config.yaml
num_attention_heads: 7
num_key_value_heads: 1
intermediate_size: 1216
rope_fraction: 1.0
qk_norm: false
bias: "all"
beta1: 0.95
doc_mask: true
Each number is 128 + 32 x the weight over its row's rms, rounded and kept within 0 to 255. Layers, rows and columns count from 0. Numbers have three digits each. The size before them is the row's rms in percent of the matrix's.

# layer 11 attention output (transposed), 448x448, rms 0.029, rows 38-63,102-127,166-191,229-255,293-319,357-383,421-447, columns 384-447
103:173103102120189102118093100131103118122158085156103051153134179097167111117130106133090134124186110144122162159134167141094129161100173158118133122088081159136171169125136123119168160190156116
104:155128133185161143104096134201112082159151154095120118150141152064174087163137128122106152124121140124158164149160107149113155101149174130169142072181133119092110097130111100084132175124090131
107:076172123136037199127135191104143066147086108103178144091123156129141139088119152139164079156125107187125171082132083056104120156140116104102141109102142118125132171173143180166117122163162146
097:150104132135087083129100084114200177128217157041132121130203120124139105115166163148163107124162166133082120093136156099124099109112136113162114117141157072116100089106104088137101116116147155
100:097138161076147164132110097182115155153121112120166070136105088096097130109184093133165082185161067121135087139137135135170182083162179106120113159201115185084141139099157097186141138132119144
102:097127080133144136090134119123119104147099091092111145165152146102124149090131066086082077093074129065085091088169138182124167092172130123159113148098102129149172102126161128085168116091064119
110:070121133111158114155127137117134135157126070098117117091183130185177140112134082134117102110145186173131185184141110094063082094109104115089075154172124173125124116107174160172102147073204161
101:127106182159091111141152118145133110161085116113122076090111093081185129143160123171084156096156100065148081147093085141147121137083140176118147134133146064090155160173111131139104086153112107
102:099156118117092108111140127119142107093170113161106130172155161153140080125164124081172178133103138073129168131098128097182164124093105121154127118158159083109104107076069138121170205134083164
118:077100132153106171075048088100130148150121091116096117138114173138106077122126178121137127098075101114085106151157163205134089122186068129103168100155117184144149193169130116085073118140160128
096:155068162167126114158151153187127216126153129128128223114132113164228154101100175136080178110097165144135113126116099164126177106137140103130040149147086063155142128107102111112108083142146103
100:116171111147127109130149135143132124118175129093111133156177129109177101100127178135082126142135100091146052145176130085147135119142130146160087100122105161143138095119121139170108105115066089
099:138194109155142158132165175109106129090106114143122159117092082115161152166102149130099098185200115131134145162096125137118078157153090105063113129131146102136149114135138113137092124100149159
109:087069160133118144067181138123083148140144121129134155161106072112108116100157071068099135054106111112188174113139152130140103152101108118104153164103141141159090122165108137132116113120081114
103:098149165130175143126141129203126091065137128142113091125094160111187156113123141132115123110148193088137130181089118156148095107110149142137111120180054215076131108161138111123119153157157114
109:141135183145099179118152073110089128159174105095085154084170157149209146138125120161140045095164140168129104141140124095154120133139123073136092135135152123084093082183144135112177126131096120
110:110137110098158107191175120152129111189117147111127175087081147109100115162125086137157043132094162152071118130120126169105165149133056148058115131090100144187160115134187199174139111086109157
104:118131149166080122155186124151088096132153202132198155102164111133199108087158131069132124143175088131145101168124114148169143085107070176151123163085123175145162102135099132121156104166172107
094:126169089097125124158054131113115135138112112146133117132136121162094124130135154118127111089127144147122064148093149101126119101136107118186143155213155105147078142139108114167079124151143140
106:132191075129108115153137169127111203132121124065142188159172106145086079127142080075105139126115123163151123112094179075105125086100152118140165168132117134111110109150111151117122126145145083
101:152130102147098158078134188150187157106074085108088129085130137119178154156118153129126159163128104108122177120140133173187110099118189142085083142128114127132149107178165184094126098103126095
108:135189169056145135146096194140124058171126159115117130155112110134101107129123167125109099058098110148130091111167085132113094119159171150171087162112113123117150083105160115145136153143139128
110:111082115186156129115130104154149143104140099163165071134116149158152151140117102105155110113150088129136138162102165120101085131124157131138144165116107145111076177120101137106128113155129114
099:149109144145129134121137136188119125140153094089152107141132150171128160153159182157134139081134135142139113129170112179096139166152115174093110195226131102147152152099134095098116157108160148
097:165070172175224115100158096074151119091088107162103169128105153055127124152120198141109167102166119170225141095156118160151083109128161130119217085103144126156053118164137141200136135138161130
106:173184142134119133151139114126141139087095199158116107159184154087161168151176155151114105147135140110163110097147155147107138068172166149104252132188143094099145122130113104191188133138123099
105:164112120077182051110119107074122048148040090099142136139144118154147124120093143106092144123138122125127150217118121121183127191114131095099125133138139151149088086072118147115072084110076137
107:110111096143129072091097092085089115135131172149133059116130149161163145155088164136073181107161146182085136108114125126087085106105124136127096133181117156104145061118135138140144105124144127
105:118195167156110091064157150071081164184096100174118086079094123160116153101120165109187080078031168116129080114146118104129152108160141141125158101148174067085125115067074134147162100126117115
105:166154120136111096144150021130133127112150130109114148118171166180148120147064165120096130142091127182113130144159075103122107169140061091177154123099145112082090075154179144160088132150138125
117:148165091155137131125148156098144152136096187174121112139103095153153179110135133173106104166119087107174099088140100151148096139138130118103158135089089131110106138126097135118121093148105169
106:135126124204083151096113093104155128206122191113172151145084103180086133089075145122088144166177112168109191158130073093150202172077112088167216141114143146117100128143107091166132122109144161
098:152103131133121106157113130177106167181168131179145074209050201119139125132120121113143116119172172132143164170150122092089085139123134087162129171138127169087141103152128178115187069161131159
101:120124121159138103072144084206187105103118116114150131132108124185123181098134122116164107107129126173161140175128074117105099081088081170153121068075124106112119167130148152133117105113164111
121:108092178094154033135143145118195150167101095148120155069104129142111158127126123146084151098107086144129129151113163120103146103145136129168162146109143143116100099112113117131086160085129126
104:196192123139094158115169143108086140149103148169132185147115184161126095135114093113139110119094102161086206109083167137087128072107114157127162139039171151111116088164165090103042111113129111
105:179129128105145096139198150121154107162077065120183144118135088160095142097105104104086061111101117092130140117136130160194173171147114147130147156198183178122089128148128142169094170174105177
101:135155157129143135050143175095082168171093105050070088168153223110120137129061163072146184090121127144120169133116099096105155105169086167152172153097141108118126163079112189089096170149100076
107:172135121156121188129154093176211103093139034176139082142117142151112141143075122079138190201189149157164136162119129135165125090115167102119118117134128185114159163110099057105164115108151113
105:147131148173163113136117079147129133109096121101069188140147107120141168126125096103113109115118123099178128120099137085076129127095126142129127145134125159122092125143109103173142093165095086
104:153091138121112110126110143175110101112174149092074151133080035126145136122162150148137144152139114138120130158153103167136079126101103160139139156164129131120085118128105157128087176186111103
101:164106101163122168116104105127134102143137093095167089133085132140160165167122115176098071214146145121183113149095090160109108109083155110099149143162117096087158103163190061167124172126105132
113:132084155139138115111133096050142111111155073137117151111100154116126077148139124103140173128142148203187121111134128182015199119061124110163131096190160109161117169107169169112154145129174161
110:160151115107152158120115102088103071184126136100141146169130115150181155078107127130070123118111108195123084148149143168124174124103111128096093146148074146125076197147181094181108079127137116
111:130149162146193141091067086137109113107138102101083153063093123100132124160171117104041128187086167120166101131108154109143145140165151170154201136112149139180107083106144150138123176116122190
105:062096120146098101114188109135102097131068169141155129121130139146126131160104145161070076109165146112145121109117161097190089058118087193156143095173146110099164156095129130128115116165159084
105:167187128151057175132180170094105155108155129148183142139157153162183113154199120133114130104125097137182070172144131097117165167101182158165130132151099121142147155122136155111079061165150108
103:202145124095140142098130159118118076093114131155142108095094103131098198124081110146105087131112080089159100161157084113169110114148129121143175157136121141113153109102095145114084156108104115
099:096141099133137096151113128084091136110182158072142129154138130077134148132123119067143200141089166158072172185105126099151160142109122145120135123133115102162180119157184133133106141122161074
107:088072082181139176092173099116127165143153114141145129110103174038139149103149120068153182108142083100108131170134076125115086135155107140134147114102162144168198059181093092122140187141115138
101:142158208118133158128090140120125081143155131112106107186158178146140128200180098118106167127163096136119157123134168136120126108165110138098110063130125094094162154123123164165137119130184119
101:125176164135101065083134072137153151140132194124179151142154085203095166074134141131144135139140118161122128158115129081067141119133118157200186121102216113109104165117126168157134110121121172
111:092060110131132187124108169127167121095151214150106076165148147059151107068111115105110127163106123138124167093092113151108108082184158142179119163172145078154135148093125168162146159117091138
093:105156128128086199111174105106044133148097158147131149144180153110099098076166079182083202102158115166085108079154059144173124083118151179133145103140128136133136107081156196114158150105192119
107:180147152121116118078130095099119130197140125104122139157142117125149075123157056116096143107124138105085138148161131132164163100078157110100138138171111149065086113152141122143180143123118074
099:104107158144139117161090158115114090113106149162122111123113120123178141143117144119147070191192173093125126116137123081116159152177114153103131136118157169184178150085135156099080135106090117
114:162111152136115145100123101196111122056141124125132104084096137177164130110101114141107135171123130107105135154098142136121128132160067121073098137160134110169151102125095137122085089122080123
101:185166145140073134162079149097122119189132126149121070151169130067090085107150099132129061192112117120111095077104101107075196105130108152058144081097089082152112099081151123166137184142106174
103:130169114190145107130126143120139193138146118100178169088156187097096126113154167088080132138123122084161106102125149065120142159165174155121151089163104141138095078123087101144145116189157144
107:160178139166157154118196158127104107103166143121104161114128130120144084069171143110188175174100140139190061106104130109158085187121101155146132149140114064129141125098130108146147161173150136
106:189140141078079141141140137098154120077107065113118145151132095141143084062100161155073175152214132108141104079125173142069099071129095130158119194194132131159108123103152118112139154172106155
104:151089115191130125134164122068122142163134117095136137099041071122118126060131094154149128116115192111108120105120130166110113077071144178093102174129155108087179148098150115092092066203164160
105:123139153146088173109171117133109140126044077058160119105173123073066095122173106056078129100082112091121123144124161045156112142157135092033159141077157147151131123139164168131207174123130118
108:118105137139086117109190089158166148113069105122129137125120180125114177101082085194100103148069147164068108149111116137105180141089089161073093180110153130132100113105160149074120168092086125
106:067123162108125109148094183132127098072120118121153133145146161087084087105110124078121182124110127140111112106128118098143099084096137147159080191092126122163143077144178193200109109110106126
101:081052147128122103138090105107126141113090160093088095112112141119091164152145134182148099102124148160094168084137122063124136155069080102088083107146163102087155107133132168148126135156180130
110:091093117166140108097151188098164133154053126117126115120130139079116076114127075118083096128096156164102153101146144170119098120132129095063111123161121142147183125113134141088131116139145169
110:132127201184120131153112124082118151160086189150125108129134032086130075144158135196062111124147079136068162131107092191102108151101122200153136097106051095129172105158112082115080175100134115
115:119150106185107108104129118070203132141112162121156148140153103134109083135218152073177156137161157109129129106140102120112152143100117143110120124120099125116142072113145194115117222107166087
104:084155076151156123166114181127094150188100127083156083182154117118149158132158128092096097123145130147103119167103114115135150144186130125091065146152122116113116180110079078167131106181141127
112:179110080129148128158106136138144127083135197127191057090127078154162126050145114145162168164146139127132163132136070155086119143154163144118131099137130096128136097101197113138148140124160126
105:162129139127153134059116121121148127091123141146151124147145142131150122098076116119106115144110017132122138141122086082175142104219095112186152091125098117106192082178146108108064112095106142
105:143084121179082113161147111117103116113112158153150118134140125118094126203105042126094059109120117171101074139150106154119135128172133096174146142089124128103192177134071065162130106075117152
102:190154121153082078122185098103148130126145120126107157072104143119125111133162107140116118140158091120088046141061094134118151146133158082136196092131114124108092143175084121120073173150087194
104:094131111214112190140173113165158113136148085083108110140174108061135180044217104066102074088085126178097094122130122150057126220152093090076124128152115166096134140140134100105070078134144130
111:166150102172139109137180158128095137105121157074155103128143105130101083144095082114140161106142189118154068126135104111090110147160182116116134072137141167122072176141153171136144136146178204
103:098125120182070112162092075114105082163160153211145071113127137118154145101120104156133170170104145104130104105175126148091101165095104098132180174087079160137093062124111094111088155149118054
107:110156121112182137129123084177071070123149102133142103142153107113146094102141130142111082097138104092118132151147194106111154087177121121177152060096106130096064077083111119110145122057161129
092:121181102147099197081207148130102118149164160136145109064158098154093153147067058142169136174152121115165173186092213090111122165127112159106115125104113175212107108105111160102128070133128148
095:149138096139137119184132131108116123077109087130128117091175158168149149089124175141110160125167182173163123092083167102087172144151132133109113141161125130170160136141169168155172137096148146
104:100123131165149116132088065130033097123117147053131104090188063115107115093112116088124149098178121104133117129164090140160129134104107137115158139099120156137129108121144099077093142160148119
089:161159105087051091080154103141138144133129088142112073110149107135138188146099102099141142126195137132128134158063175060100173124125118140130123169098132154107126152152088141120093143161202109
093:096151177131093124165129171157079134164118121115127078160149135112117130137128130172121100174135155216152106119120132157101063123136118118125125143133154078103116128080166126106115102109174113
091:114183116177079160129108090191068195169123138166154072132176068110168166143131079074158115147102124136111097183077108134164182135129138138131146100116024169125167141135123119144127076131114165
096:147082060159124107142174092146128227120095152143177160136139102141127123097091070118055136121111159116085130165132126114085179075174135121064170150063116081108145065174170110188136112165097134
095:089158128153165151105166183147111103100188117114055106156110139149161120121119100177135125105225145138142066163126092103117148116075141092167101088128172143180155141103158120074189148107131162
092:123144123152138187165089181109097100178127122057106105084150137118108091121156144188094163131121113171122163183132043151166094152111131118143104155146130108062121146124104149110106156163182141
094:120177097132116120152109140076157154117128147127142125158129129131112185171117115096150110127119072086116143123128161151159117152092110116109123092121140137077096094050105099098134143140112141
103:102126110126136190146174145121205073120082172112085147149147149172152108102113134133141109181132133090144157138088140150065107127132130151129115064197170171157191151154112091104109073170139192
090:095163135146120068125083096112161179094209164151112098169173113120163149108150186150133188111165117209172133177081102138155077159126133144126091160138141113113104125068171135159173162120152198
099:122125120148134128128154133111145155122158160112144108114094131076172145075168192157097123137118131123135112116158171116125145098124136132095132196166138103125114147166109127124124174110079085
100:108161138117043169134134167124086096097173090127110095113193179123178157133114102136095121131147127177110101201131128178113096143104162082097125153121102110154094129076108193055091119115103096
110:103086181110127134081181106179062143123117122082101095135115117133121145088119068112086131099146181132210099157110153083129119173097063109115146125076124152124107137092130105092096161127091082
099:121120116107132124159137138190152143141107112083135123091144115095089106079099126163142184109145165117117106127088160192115106092074156125168111173156130243121096168098126080134100113120191099
096:160119150093096184116177153184134190153119150176101106132174132146141121121143124141085130142159090127175177071104092097059094097079157092082126106154128120126116135197160120177084146120168122
099:105160096098075110109101118116128103102121112141137145106070086062121083115169130083170072126127161113092142115095211182104146137120078100110123121043083121137150169094134099128084113164148170
101:046127168095126097152138131127135142104134092097137176115092105137180096147108086069153113093137085171121106195124118104146152127152089111088108159085063094142109096097112138062130138115081115
109:116085142141166091144140109127088118143168103104173105163137120166151170140083078165072186107150114135092137162119155131129157155160107123111148126110134105158152125107128190077078188121152161
092:102104053151128136103188140123132130064140179104094100169193145114117130126154145150090144133059114100096138147099176082117102101099111145131179102116139164099128142121178157188124126111105131
094:155136156109156095130129035117125107105124098136168105178078119100154159138100143110157124156146165169131170143144095126134148064045175059088114089143092124147170141126161173099140166096135145
093:122108148161106158150080085084087108134169123145110129089164063137057180139103121185050118096087125093126160074172110152151121167139153093153114142144098102165134155120131129143078179068172125
097:103128115106125120074111068151173136116184122177113110132074093124160078119132174154106150081115114068092103096174137117145156149149145139122136182114115104090136137082062121135135128175113120
105:132084169126092130105159101157112161163126097133148179105136095119134148102124083092114131068124136081128154136146118136160089130148113134155173192128100102040085142160189103197120153103110107
101:142078108127105075121133091089117118065082168135123184177109144161100144171170191187093138096102123180176131170145088147161111088085103132162157177138117158132053098097145117098130121125143101
094:092172136157124149131089172099103102104121164185146185098208169145171137116141147134153061104171153139118126081077131149120126159137122125162164121134119145135188151102096125142134084120110042
094:120155112124120148182092156143071167121135120167159125079168154124132116167111136166130073208126147134135115089126112102107069119106145072140229092202140105147150145161104138135157132125090188
084:187090104148155207146169134098121159138129077121107082136103123115149153136063106134051151136135154128152117163165095043107112164110089137123159143087143117148100181118087130066145141113149132
093:114092163114105100148111149122142127114157135098148194149089119150124099106140105102160116104165157100130116155191138168128214158133094074087129155086113115132113108125132085110126119140166147
093:070163146124086158152105126086090108095130129123218125112167158170179162144143097161168088224115154184161123063085124132103112162109121097107104105212118145149133051139179108116099103173110116
087:118119187117160083128150145120147128076162110138103068102170065153182201126114133140134107151186155141119125139101177156115093052114116079118130102144097143105092092124141130175115136177193194
088:140126172157115018087120037143124154073153143115173137178146160110142140123122198088155189114130116172157112136105130165088070130081155125108102140092080172154161140133146142091171104199087144
091:086154060187096143083095137143130204129111059093092121138098097171134125206116152164138149149173107161142125161141140168101093104115122087129162117135124144089119111082101152181138130135143101
089:139121064146143133075122139109095100110099152141131119134128110200177147131136084101139100101123072131180161137113120142082165162148052074150064110150127202153120107105126136155077136108179120
090:150145144116172149138142085079197200109125117133105130115076141086044126168083134121121183073158139115117143126164141117135154166131144159091130106109090118161080147144110102062096049154148089
083:165104164110160139073113128171170128084105165202123083156117123123164093093151156148078143119147100112118186114111107172133140146137098140121131137110142119128124092104136142134141116118089144
079:150125147104147144096121193154135180143193093142096158152161155166149105124086141123106134124074141118184111187184116139136187132085141103128171098147156123124093151082118156152106147104114108
080:133118058128149144111158164108102115197139099108147191065120120095146072124156135113144153123129136094087131178104126155113154131130102133125139173080114117092157147148106131083085060102156085
081:126148118127175150120120148119138095139166116158120114103159145127129161135067065166093131162094076168120085104110166109192126101163144103065141063194118114124130105096135125166151136094124096
095:127157167153207113116122101125070114083139112132151135063137103138169178154152128171121125187145191220161183104131155081117087161126114144115158105138104084093118165101142145066155165160163170
084:111112119111168151146101153164160121118161163131145098181234115140114058154103144165098094101104162133181093147080072200071126144158170174141110116178140198160116113141093100109150106093127104
082:122188176137130122055184140127126078112112099134145088093107161149163152137167145158181098167142108097164192160105163092135147100135106145157120135140089166111124178129083144161084151146120156
094:182111144150083125078125173076129133159076156195128145109206093130169133106125158077170087123182179115143144103130207168130077043138138120131118065153126064126154092196083111161132127127079156
077:204190125109160125106115116118090153146083165170086146154088141159155132179160163125110150098181142093123107152132094105115093135103105128125130146098118122151139052108139117158106120080165116
080:154128098106107116088178139106140093143187186133114097129084157157128138144087235111106139081095129137137137141119129122127085137116128185099112120142136147203121141142137179130062105130166156
087:101116152136107170135170167084109126117119111102103110083144155190132157067121108095115155090137157086135125159085184145128119124157093086138089089141129174127156155136143083141076197078136130
083:156122111107132141126135096089156137104123151127114136112166139104135145111120086141112106130130128171147163113131165095079173190110145138110045100159168148144151121137083141092177171104149106
086:183145110145110136135118131092141077136187127066102173133107167102165081098170098150120114154162044123109071094136123110173138095163156119126163115114117169072178123098145041114159105111113123
085:120131100111114154086139170106122155085123161109122199212113118119065093130173129142183144156100089180155118105135106132123169130135177081116127072118100172112129061138120099124145055094133167
092:115105088119073158101136148148101103155149124118125120094137137128173148096154104129124143140174094092157130081182212110082078095184140071178071128148150136141092041159165156144153136157115145
083:149116158139106082119124076192103139113156079189115129119140106180132125095084203153124130155144150131112124092100176154096131096120140149138070123119083106154124154084162117176119130124159163
098:112163121149097165075123155170113128172123095108093088121179108126117086141121186122117212163153066160145064122097134147155080087115148115136202111141094121149131105126163144172125077109116144
091:159096167118121140156088115104123140112121162087129140176116111090085139126144145106120119093172117115178090097175136086144129123080156097088127131189099103149104186137194083104132129176153116
100:169120121144162155151140178138136124168137148163177096065111144139140164149116116042098131117127158155125128159132113152137075123111142090162109149122126141121122067122126111143122154131149063
110:085067148107145128122130139092109111128108137120157095175154146110099146134154133122118155133141185131109123131128121153093095175136109071072075090143067153068149153113138136220182187153156156
111:146124164135130152169173113096187143127116104194122094194123105164166104084062092145174161131120156115129144149103115101085133114164158121145176115140149107138103183115089030130094098107133087
111:144111112123140151131144204128140075119090164064179122121157099081105125180135123119162071101140089066163100158120079098114153088143161165122128119110098126127129145133148161156117153187107121
105:133130161176119084103132025104148143151116079078157045127102101121175114136091106158110117167123144094122120123193131158188123074092115162123140167170144112140123145176094154159122111067118141
114:125163131098103189122139143166144131105043084159143183098123085112118090117143092100134084028125106102176158087175154164179108154135157141142145148205177130118097143111124205182156107103100168
108:046139183091136136142178116158133127147141152185100113168157128180137050191143121156153140155142084108082158110134150134114133117115155189108138113115080139128112157090123129132114128120097087
110:174116164090133114176159162207151158094157148132086137206122141116159109086127103116104124183149168089085202124128094095096097135175104172127149128136182074141105104154114151114117123127104102
120:128104155145091216158137192168142135096176085125138111110157135163119147097106141187120088117148074114118123152190120121175158130146111102116152133181153151133118077108136138109105101172076116
119:162119147087065187184175126142100166144142113095057156081094153130139079133141082134139071144131146062162113146135140123099062095143073106176093112122174116132135121115086178134113136056085103
105:163086101121203130102126130131135151116117106144143156157095103136139111109139115199180185094187135148174117114137098140122182092108105164147077122152074122156106091104106115127102140101092104
110:093116120170063150112148106106142163161123140109182171203082144172150172128104102082132134136132145160119115142109124114118105091079069138075135121158185118159190068113149083122080073113171089
099:123162167142069126187101142149114155124118156154136142116116168131095142159063144152171106102175166131111175154104135095099171107098099164129156087081125128116182110117082126134110141126079121
103:171099143131100136092127135105134148139118126068161144075127069130119154080112156134063186108149133168097182133086093170140133115165133148116122145126086177137111133139104156101182157138118162
106:071139126113159070153143090127191135211096147127097077136132096175120077146152069105177111109136057168106110094126117169170108172138159158145144155190160083102088092114072151161125126147126117
109:147200122131144120167125077201175091114134164164070106187158177129109104159117066173138134151137105117092122146122138112078159120107159135136168122175141063119177096155141153103145102083106094
108:075153079174129154154175083134146152099184144096154138086160114109103069143091162109215111143157134145142154132174156177173123127189113178076082110129086103148071099157134124098114131155138188
112:118156151101121112178155106157106131169148153102097088187148190113122161117087134093184152128162105131056137131105074040116118166151067140092136112163177139145152074130149126158159162096113156
112:137110182081102209157108098146084145108176153171177135148167151167140120199092184115093087175115172142089089145132120136159143122140120122096134159121183132163090128103157143103135124085122112
111:092128138118062112140117118145136119137083130146165128094095121126153141153146040138134098109089125120137217113099148121139080166103150066188154180149137178116138096088116184187073092144145136
112:161137071166132124096074129098110165123124144096121111132131131154133133178156145162151147163150129162080095069051106172157111095161180088129160143115136093065166131194136092130135099150076111
111:149116077116149094147145107088117149141123149121177101127159101108082124106115104123142105171151142102061097143067131136133143117130109178095083137107127160094148089052129159090112071144158132
114:119112154096136116125083094179153112117100127112166126148125197141093153099113148100154129172145207134071110152160171093067103113105129086135132080079117094160109122144151139149128121108049170
107:192063177097136153126111098148126142135114108096154058155116132169181117158167092108122125123157174098184089088110112161132092177118169113132145111120106183143115117123098099163143156146122146
106:152099159157150165191149125124069100146112102189088127044119148137146142071127101169057148132158105148144142125188119125170152129098163120150146112192154183133088164096101103109145133138178151
105:159096131163137131170120108065162104123124196118089204183090145206169118173176111141171096119107138144149166177114148167084128104163124131092146148113119139119090143110084048141130125152189159
103:121129140137118159125156108179172123134141111148161089183150142117122138106099087105091103157133139076139145124084144080125046168142124201137154135105110077102087135128132166144091112120126164
089:152157161107138130163132129139120158120154130173148183117123120117120109127087048108140095170180136205095123141080154163149121155129101101122161147098141106057173109097151106172142103124108143
100:106175147110110125158143133143135115131097079161097100130160131118154083136121113107091126083131131216193179078139181079119110118147134099122147094126131161123140163195114129125130113117147128
093:076155120112150111168175090164126151148129088135160206093136069129176094117123124110130140118116160165100091154140129149151144134168144061116098169105106079141119106170102178145107128104137129
089:128118145158141165095133173165106137081174157165118111127174139110147124121096151113121076116107149183147187083175110056166122198130094123068117100078077122131134130168143172171144097116156112
085:071124125122122112119146076111146100124156137197136118099150114102131151118163116136052152113093112115115121155134138124094070082163168058133070162097129067143075089093151121129160059132121112
083:175146119130132091096117143134126161147117097126131132138113129055127146148172131155130130131127073136154102114157125124109096079158123105125142081187117130147096141127191102144083192151181062
089:108145112158146118113142126123132158117107113129068144101151120166162129140097196095134198150124104143164172108185155209128132083105099123161089105156121152189069120111131179151186140083117106
091:138141159116135122133111167122210093150105122128125133094137092174167149089143128119129149152192078171094158144176126098095176120139136147121130118113181129145112194131118136088103144127160116
092:140102132065170112139125130127161136104159105124189119103161149071111136125204119171143125121151104103136064132118064181153114086138167136120120130151100136114103139098124058120183154097095183
091:141141122135072142078177151183131104148122110162133108087148169090093138104083109111159134126168146063216139111129138132114084161104116123116135120144148103125140110112130161118097139114112116
082:109078120071173070148091087109093124112149130136100108136156110044109171130149153159098150149147107106093103176134169154107103114138142106099132096102102149120101173147136069075097104098172148
087:151119128186177135139106158136122179128222178074146134101060130120196106150141205147119113166133189152098129136106125087101125146151112109119114186074133110161098115183121160156123099111172110
087:167085088086153142186115094080109132135114080157169122076128146108121103074129115036114138102170154116120102152114155151096135110125132131118078139133128140139143122086130151135096149093139169
094:106106145113081111153149154134178207086153169099163156121106108160114101125153151128126076179147088116168146176141081087082146100134137144116172151211184090103142126135095109105167156141155116
092:085127089162112104119107162132091118130128175143119184108172126091148109129142148139107137094109085116098132039081108120106111138159076173140136166114079176207120108111112095114148108117035104
093:111088204049208160147129154117174146172184095108146091129139154142127152155081170129139103086200144155140126139112123134135218158090110142188155188150141117070111145133113171170100120136128165
084:126130181146058146079160157091144207122140118127123159121140126165114128102162216143158107087166149097076139130096164102131084076151102092119151164149169093087078115154134123144184092170113112
098:122182079155106115183123141127091157180130222121117133140139186132151142117140143097110127177092136109091024104082095149133148090123109113089136184095141101132083137135099141182136058078078076
082:093144096128157112102182154159095104111170108161103130173095105133128128092198103116102165111097136142152194137151154098091121160137097140138141142084140070141117129106169183113112179135179169
082:101136145077104188113137148099110118069071060136154138127142123142072144143069097138138111125144163097144091122164166127141114122149142082128149085114104148066102149145122106097066106112125101
089:125144083072133135135141122105136137125102106141154173128167088188129129131105104112165100109118159139147134108192179119076089095092130102115164173127143118132117123097117179111189131167132145
089:140078164144092131090095159116133122155176060161164113112174116150152089139084149122119104047172136123101162157233098114162153148194182146119168193141140151137161126106177164149139126116143147
086:166175099152125149181177160087141163116126126139155148131121119161125133135166136153169112160083118083102120232115138066152135110185155173177095141114140127163135178134117139132107121147178166
084:134087135143169147033140180142141167153132131134102119080142126095137105168090115188190115130173072172149179154179150162141070110109112137120166140146138165107088099119142156088160113133055135
087:123158154140047118116144097126116113162116097144120143154107131095101150134111178066123121116183159135129126120084103160103115115108191180135084124154102151120155191116123143169104088157159162
086:103181134137148132089113131145161152176108166107141169168179068056130079115097205130168142112187112099119102141099117108074100165116129102095176145155132161174175105097129150126128128181147175
095:077156123135125125089096084149139119131148162146088157153037128098071123146155172094152101063203125089131124060099103091095108156104076111102123236161132039150126121137154150156171158109133091
# layer 11 attention value, 64x448, rms 0.0233, rows 38-63, columns 384-447
100:167101146121136156160110072088087127144076102099137140119130130151143156121133198170161141136099127143147163164177074096099180102103126137113178119109064199082146193119140147147098154152138138
103:096100171110120071123106086126143100149135115140139135105141065130142129171184133126096149137147201106118088144121137159143122130132086126131148121079189159157067138094084162148162123148141140
100:168120094106129151084150153184132138132194164116123107125148196106141143125120151155137131088103062169139148139161146091141132170157082132113059065106138093115061149101102150126153129161139115
096:108115141141132131072090174101158167131166098119118138111151181154186109138155151111142146125139189150094137125124185102077100071195184150111126116136086153164120145129119150169145117133123112
099:112144131116189131128144111144158137125131120165129109109068157112140151179131114058131174121196146140164143139111108157105151094129147136169145123145134106087149145111176103126151076102120153
098:128106121178189142154136124154217131125128104183111120101113166199080150097139139152131118121071125145148153148156164151104135111158097061105168129182154098169109163188159130097125054142115169
101:085093131105125126145137125063138125157160134131152127096121173158129121101177151146116133170102156126150132102129101132131169132135169106116082189129146181105129229111114131155170088130109102
101:118070162148130073087141191125170152159090147062084107119162075108131096152141139128145151057107122148151113104114124107157094154155160077140132177185142156124114107154170102182141154091130141
102:157153110120101112141110104137101101168136127117115138139101178086025119167143129080124139175122147105158144126153160083126167102111067144118136178125123102151178099175103164143179143144079135
101:076146190148090128121129141128112060212092143129128136087050085162107130135070083206145119123119149138170201148136084097094097126177129118099108099137119080096127115115134144143116150125149122
095:154092094139095102098075061170208121169180146090124118119145154113198139102098133127121119123108165156200149108076087051129139171144074085167164098148128123120114094095048105109110119143141155
097:143183173150176172164093138140143186176115075085124120147177089127123146084162156108155132078174119143157095084156156100082123167126114159131153124156103107195104091119117166140117135058141116
101:144139096096065127157097140122130143113171157172085116175085144113234103151148157159129123186101143079139161157121122102153115072112187129100132104158151116151186109140126119101113154151132086
105:129069137139121126124136067159085085184127106146106159128149084107165139116151115127077076118109134095084134132114134052134095117130114090151125061127146146105060088086102124082130125139125120
100:114102207149097119142192156143176095089154138099135101143127122113139132181123156118186111152142174092149115124127161143154120140101076073121144193163165146070153097093154091149112147100134129
101:134163131127107129081142107118155116112143081141072127170121127124191181158151144082156069103143126120131118124114136113116104107079088116100112130125175124063084141168188115086148118152179122
102:198164130100101086135113147131139146106137077179145117155114080049033176107164166171088140127089127163125103187146166138115104132151204092119192122087161102148134130113065128156124114119121134
098:154105148120131109076146120124110107122208093130161151166168067078113091116062153209147167121058110122113154122178179153154152101126067174091169088108135141097090151068170133170118125140136143
101:142103120133078164075092142128206122124160077055117126149095116121118126114105065155104143109139156152112147131131143090129086140189165118096127131097129110188148128142110115162125147153130125
099:093095121128159126158198107082102137184167118150138132157171138132104074131179130144036098091118153095122108154146146128157147172117139093088069124110119116149125073134159115131114121131134119
096:068150159114147126110097130163169067120133123121164163130153152084151136103094137119078118119146125121128120117148116113154167079122087157111113130164139053114174129125112165107168105100112152
098:068175102107108105105106144117118136097105133133142146120118065096145108118113122074086121129190119125128147109081205108147136133131140087114136127204185122105146149094187133148188138110188115
100:142120112090121115139100144175126215096137086106184115157106099151066131178134131201212132116115157128189139183107045134126134063153103131140119136061091173025114126146157137120146101170095089
100:109163140134082124107104118116122140152094112116129152165105062081065120092139153099167125159161163143125123167116146103139154155118133112155114123183150120118100143100187101096087123107119136
100:154133148141153123087096006155131058126066115105080139088150090129146165164119157167091135110160054122137104152148172075128141109073214128166144104171157164200120119135140105107135096146127113
099:114167105122109121118192127112164113149172121127114158120159119116071141120155170199200095110141136115115117117156144133170126123132144164109118173169167131221144114121096138140158117126111113
# layer 11 MLP gate, 1216x448, rms 0.0343, rows 0, columns 384-447
100:085161107123144179145094143162089090124166150131125176132155123131139153127134132182092151067131085100151164176153157073096044111185163107107127122181154114100107090109117150157129140132082158
# layer 11 MLP up, 1216x448, rms 0.0324, rows 0, columns 384-447
100:099135072109133098099096151183119115104085113147037140104153155110128134102171118121145080126083109125139135086153146137145125106106129099127140112169188152122103103162133153102128142151159152